From a checkpoint of a small transformer trained on Wikipedia.
Training: 103M tokens, 3153 steps.
Each number is 500 + 50 x the weight over its row's rms, rounded and kept within 0 to 999. Layers, rows and columns count from 0. Numbers have three digits each. The size before them is the row's rms in percent of the matrix's.

# layer 3 attention key, 64x96, rms 0.0993, rows 0-63, columns 0-95
104:515447458522514454579565437443485581485525464540575517492460511473507617543497518521542505537481638492499559531473485595492488447510485525528574538470560516550531428546588461549506474575505589463524567639517592463516588428462491508547475534566516519530552537538519452562467453404511518557
104:599581531532591520538510443460493520534507481503483408585460467447455537522559524577548491491436596571484507531560510563462491500521557561499537511589543559500416439528573471562471510584568524491525507573519586456529553494484554461498590487612515597542516539553549428507406542480527509520
095:575537533597513479511474461441567611482579544558559582581525543486459519524423500561569504459435548508533536477565436510487506421506485462504480498497470553452551494528551473432647520579482463500489555467530481507488536488461578444508467537464390475478515559563466552563525496556598558412
095:529537586493494514547428432514497526478564542463529570592432471475506520492540558468477401505570461533572577468443506478550621539506533501505567397406490498535490491551449571530547555513492485519457593467506472473564511424477540510386507455517478572547460524541426547451417560419562450474
090:520384514554552574488423489491565508512512522482581517456525489535480541499582568433512508347497604506492555500547459460427525480513515552577457428541496508418432487545492538565457494577428532460539514546500547541500600535468485526449485562499551544554437647516493552516475525516480573468
090:506573569466543507616464445513580497495478503538509638522488466479563549526461548579491493479604490419567480435418483567502528462517452541545613498536518525497515380512480502530528432564486493525508501523562565530505499520480549464471451585578401454486451384456594525523509500518514499537
099:500589488381519525517452549499536492526519381542572451539538491594595599545495459461552530566512493493493457475488446472609497519452534446567511507536385453468561498486484561501453433529484531567422502484504470461479511556474438600509510445446580416494534487504560431500595512485424521463
093:561485546499459521495514543471523467471532505511601567545563524435540455503442531368483334332483526510400523555477474442463469551543506505598487479508484522498432489474495502539454551495452469438531568546586493539525485563518466513516452498519452431549507570501551427502438571540453468485
097:486539565534455593531558533494513493455458504526494491483509428525499514537526492552586506449485533548491562587454536520477411460479532468482487502457512429423526524501518476495419528413503521666524531466414500405538620460473514489419467494600424447592498447496408537478529461423575464491
093:555563521490488485430478587449505475511477484423616501493429441518525467485418448546454515611549509421457418381531498487530465591407505422456490510484493506511580466454507473508552526536444510483598507599515448516494455497525491485394524498600549463500491436494464490482524550390444456543
100:467457533475476397525451513452456452525474573486499503609493545458478489526496434484524503470443460413438429507532534467445488492396499544501479512508414431546458453422518445520440381412426452423460445528554438582507455424524522585468570503396506430492470426548545481455536441510467498482
098:479629526479378474510531497511442575467550610533461473467494509503523455513476499448507630578567487486503484493589513464514527618407477563474508516547493450466475471484438515486560485484484444457540489562439582518564475472485483481499463430451485426584512572474482526387600481471443438494
104:505589439493529447473523554469527480500521562442491448548549474430538452434454420434420535559500444447431589467472505439466419522591515504439365514517465462474551499533501511479592451488519428552552477505470588487483576526558417528470485423424510498526477535475462411435547400475517513554
102:516550437545512606445478369506497507486463602539513444576412415532462495498555496467492479505532496562513541482532492532463501467525443545497602558585597436487516443463553422547478535546530492439484591399474570558492560500465512511500448511528534520501462535426383463530411496459524436463
104:474503490373386509489510426478540457493451468516521484499561535490508514487486501413441480510517450512432584533521501479490479502495456539471444513450450547529474603420366505432480573513401465428516445497516477497522465442433472416493521462404490386435526548455469484425587525498451396517
101:489487538459564418580485548509470409487522567536558484402560502452463537527442516557579489568522479516488439492543430490572483584454540569453564526493607491429429490391495408462547484478546492518478492509518506451478445609439415490440496532572460560550454477523468408431431529472517523499
128:486515532477431499416483511510492509534533519437490503502550464481509486465473465399411499421520419492429441563499449455379436438434456478467491490457424459467501511404464469467479441506443386461489428578481444442444479459588455503418448477405474396508464460476509487401555495439525507454
109:568499510599575572561522521542502610448526529556526561552445570516488520522477552439551457510530518517454544550536501479555415530500452573523568478443556524476557434568537481539593520570551494445573603499548614595504510569394479489502508530555489492462518480481524494516427537518588436530
117:465486511576464505421510562581451468577562589398469481500526458494518534463532501529470517537496466479568507444499478479449573524484492436467434505510557550509531537396416483466443485418432455560486445477437459576396557468490521540448570496412517407570479461516512615536594501499436500564
109:529526469572502571400543550448471440548475517461544468547532522451560469478429473437364491440488501494490480512460446408399469495525428428480410591488434551513484504461437458498518480481426493483410508472418489545503500444511399546495495436385513462438476545499491518506604445491464424481
113:465496463565404516335547587514462500505432512436530546448474530464495498539445496503488458468508388493494472516446505454527539444499475540457434435436481538569508505462475527439561551478361493578509440493481463518458555491558458593589426453458573463456442520438451543466525519508476423553
108:487499586511403480549539476458472556519445482520453470488491480524583478528472558477596406487617570553503508515554501539551580507541461507543631447448453557488484383526572449552560446565526510495497476489508459514534463546484574452532512428550472465527467523437411444546372524448476537514
113:499475447546518582477510583461531491499497504461481565510506581514470552445578418468457548492529485510538554581471521473487444497418574465526521367479536576600518547486421585475584469518444479505472434414509565525442535423544570522586571562431551461520512502443446501399530490535457526537
110:484562384548420451453535534520435459491502404505550476501461526542554587411485536569474470469548471491474530457543442373496534543410420525399514459495418484536582578565456457557498445508495452473460442421497476506477495494588482527440483487459535459543423425498504559491534429550475464554
097:422509444501468485477445517511510477472506512442427471589627490475511466626480558468455488520521504462442472526499464545506516469484477496503572451512575510574510504502486495421480497503525538589566474449432393464459510509555543462508444363472625482526464419529573501607498416522562551573
098:451473469530416501562487514550549539581470447477570426463450490486481461449574433516539547586440493467476523478418495609515581516440531494566575435551442507397509504578524479452479433483534528468569507403503472567484536520494485431452463510537502459539542483551389442604467556544526569438
095:422526449477509601431452504530448494581474503516441485464442479493539525482490556496524480479442470550489463523454464418509538490480459476515522520612523395538490485518456554457608409517437552438557501463436553464525438540487553519447405439398450492421502494562483404554537444489556581401
097:508504474463496499575611511490536455539513428549506557475510549453511543440588506508505536397540434517546534457529496552484521441498521454561405464529481468418477433536480467509588510480533538411579463478592632553582501453484523491478497466537553465522432560598517556618509411519482444521
101:569533473505451535498492527554509551468629478464517554510478529531537496588494443469594612492498484455555447484499500546596601477511504421493541554486520417554518588510545510511555513528568427515535481435573443495608471451424470467469617576575498522508436490517467471584432542528495479548
100:520446502521477488501461552481347530538459453479524482512570499520539477481477411390476421465492469485509475517467490521536474488535481474424496506561644488597482551497499562443468427550559521428563559496518487542515490473551417467530440513386548405442399528515515476468591406510490460458
092:585480502434504478438461420416471433476421491562563486546551474415480579397476524637440499427434503509475464563508536488501507472478485518532588483525502494603530519551414487508506498475482478446523553553494436430484464407555457522529592551426439508514459440488477540411483449497406518502
097:581438488493568437535550490510576471442488486556489529553474473498413515455420503523564602536463486465560437520603516464508409519517582472611438489524582461589642522504558506574480522472510506487509529551456408490584509509552516478468529468409528491538541508479439589460507437475558522504
088:495499461536484541373439513593671492459499534434419434541465453504415468453552511497518503502587497509508530584500505463503542529488401537581504551472506453449507500456454415468478529536486477544450475523571477521533426544526449544572541458452508464438519556510477523508553357462433529445
083:503432435481431491451498569463470555524513476442501512500524567540541523522501507431443563429455488411468408577507545471429429444447502475540410478506493439541580566487538432460439420400401480525423385491476454539455500478520465579530433489462535432525571550487515554512535436497416483535
089:467425447588434437469447570495516445485494505434531393511454465533452528545538515388469439516536537495545484608549581515498497506480518497480407498466572478562379495549566466480543633441491577451482468400358547488549563537549504492447540465496518518479486535536500495535508510494528504488
089:575445450468483527458593541504466541556476519483472412427545526538542570539442470532522437591476516501435495495564465511390461474553475459535474567543429526458538455515488432508482435491475537485521451451465559492565461482519528508613495543430470525401490394483523472415608433596583481456
098:446426423505421538430458522436497574507518504474409412536498539527501513480523422451457599428403489489446448462584542456489507481519500442549412522551498423471458492491450528466487452428452531487402358536488447527510491551478438418523496429466468450466501579463567528484452478500433434483
095:423502569516438510414489517523492540537499389600500614532568468522496504556519525521571466601503513502496495536521450584470512525509506530467522360393501469448460537461512473478506552531484541513566479438460524420445579574491580525534503473511542441572412543549421496446517605560517500498
087:419515522509527454517544402527507495479467467528471491487466456435482482550385401407504444380552507492516411492547414466409502466563499459489470454519528508422425473445473524520428461558505528482463485491551476518586546545429437473519529503543512538545542440531480445476460409431409564385
103:441485511438503500332503543530498500431467407478484489520497572517562432520529521467480494490474408467562560460513448471477462479486554424499504547580457451459520585381444454462529490476370408484449443426513491428457500540509495515443506459437494395472571472568492440492559468527515545525
110:432528420552506464458471454424595473463486538512573582481554517459489515488482527425500570519351519474419358467491565432474510472500521431431556573373571411545437484501534515544528461522549516498573457520523454512492461510489519591482488472491488501486630486533465487476499492485525448476
089:490512570521465478479417429558493520506485510509529503463461390427564492430460537472481507437489592573445565442460509561533557617589484551530516492523576463475504488580520520550579537541542508472587536424532567533534512459518506588553488474563515642405485503462513480460513548509533574428
099:436457539493531496491461517535516447406459426487586488493381505620489535551560509558587596466539483598499629509492443534494489483561473541510540451502543501448434504585549500533553497520555495556490506462427481515410537528467580402443516446527435583551532460445476444510464556533473497485
091:517494461543396435472425556580474518523497416488447470525567522612498420491464535536465388508501437545492494593530525414454580582526518455558505398553445512533473521485596501568515540499503452452511418432501499422531464527529504491530577545445497490509470446623437487524529465440458495539
095:400474465466520462517505504565515515424457574465512508538525521544488524538464495549587484559587581503584540408466476555557520497446516485494504563473469570542532487591502461600487496535435565532547580494509520526532548490485543538502521599523575461588488557454499411381494605553537577575
106:505435525544443539551423500521518490372449554509530444443511487439482517500535551504611509529528488482587594498483449342512484544573495521555476499478552433485559518508523537502514518450542535498585489488606486562521518568609466545499505411529497535536491387561462506509449597498563460532
090:522481468554580495526560466461454505535430486558465448439542450480491505483452554505597553598539632518483493465445463463505504542538399501504508522553545492469550477437556522614494466513453466540558524490496526434546401495464415469475588553559495473535431561570598614526476431460503455468
095:496527474459482527483461552556511495543492504441523581520529530535490505541508493471489410489432434508579457488621439530483569421575516553452418487516511548464458529567472550491589500558492572541554555520467501560482524468592471499488482469483482422561586464671497498507507577588597459573
113:563501533618537493530579411512504496500536561456463499498432434461494545425491517522470474499533563577478566404548511579498561501591526589534516447492501560530436504575511446503488553583557593560558570514496564516485573499476539538553555519531400566434467475543483523588464574538545550460
102:539529531460505462405611495564475484518464570554559577487446518498491588476535480467438519443477565481457467498557492401570463527482488491548540476530442478471511384448524449470477504633549530490551540465502536522580580590492543524364504598533468523478400481567501499539525504495520472572
087:464439449530495578397446458525535572446610479546561516582513443452510500497572441549450518512498477590446464445495481434514472631567543577513455605489511531470529582520447490587493469532467492491525452516524468522473565504532465538471523464433674473511464498488493562454520438491523458487
101:514476455460544459498477582473397454574467568478428467544542565558460545592467454418450533447452442450495493553524490437519480518471538426508481531405434543571491529525557445454550524444465594434432568492472531561433546487600488524445538502486477521478415606488477469468532403523484442453
103:527507480542576415487522587462500554467397433408575477522525445530481524532504424501448464364509413494414450529576506415475584454501455568491508438481512468500522498428423475444411477526484443497402465472513448528453520490525474594525517549517470514490500528446528448487607477469443506588
105:468496442497522424468454493557455517505513481568559554519544546485456482483472533484513503461553477451407452546440482564465533415473589561570511644505530448456520551431538565442595606472506549471475525517536475621566459454526440560513536465434511432564491573535522528485547458497401556549
091:582506539485473500508445649472495423515510538531559588498400514476496504466447510417416553446465516457530485510484406492457543558538508531565546598459525543340572451434506525469456548548477448506568484546507534529474491526567517436517446545471495489588507417497536406455455485504534463470
096:549533500525501534394558444511520432552472601489500575526525561532428502463512518475495544536544539560536496559534525533578401578571478575517544527553419486462543532560509511561543460513588541541485473459575476604535538499425574485501389469574483406500508498452501471490423621525521497458
104:485462530494490547498477407507528484474394515542503460435464547554451441424450530418550475426533484546571595469519476533546551469475552553516541477512418437547485364487515493459535456517566435518466488430552544481475639533504465470486505522491556477533477539541543508560428530336566501527
106:490448543511409491480485612489435502476545564419495487491578550581525480538483430573430529524557505416555534486497460435511505527420439480539482431531401448492541552589488545469437456476374490470520510465475471509430514514471530588472474498409385514546546506439537607540562477520542503517
099:534444580456584516595530515429486541453559580476436504491442460572480418452458472513486486491470508483430488481606515563571456510543587461549505590516558481525492492441477355499500507492541527580573498464516510530518468529488450416567495566501482445577459470496488491549526499565566541360
099:482535472516610578500510559536520472548529516559519499541509483490659522455484436510513413478536507448504436577471511461490445548504462499475424520506508452469482559505552516509494548461457449585574534509539478573432481525523421526541558455498603468516565405453555539426563485528351449425
099:463507542548502556567487525521593468538492419521437448528537438520542498596461482531543571454571438509522546471536486462496436568375517508567533518491542505510497463561486532474538491552553462517519528385442478415507414442570550601423421437480525476558504426479498523460459477514435533632
113:358567564491419452428440502532524520477505528433523404387594486457525520439621511554493547453527422478539506526528498538466502519552534468398466530533580453512541543551493463421542573452399624490519514451493454508453511440497495481486504498494538487468485431434542520509541473554449503545
101:443495518426499546474406510588554472498491530540566438502475420570469539495454511495608515466542542461526412595505528507447464468525525511527523470487552531550518553628541520388482414446515481560457498510533479499468382529531570446432432592432511458464494539497475555489418426554568473529
099:506574447534508488472493478592547377463584494414521465471465438464447525509488563508525469524395486504604512568443401477476515536598557500548517454487496447567485459524432575489372535521493415506538518493491476565500573429447520507545511434438506473480414538500610532518558474532446508519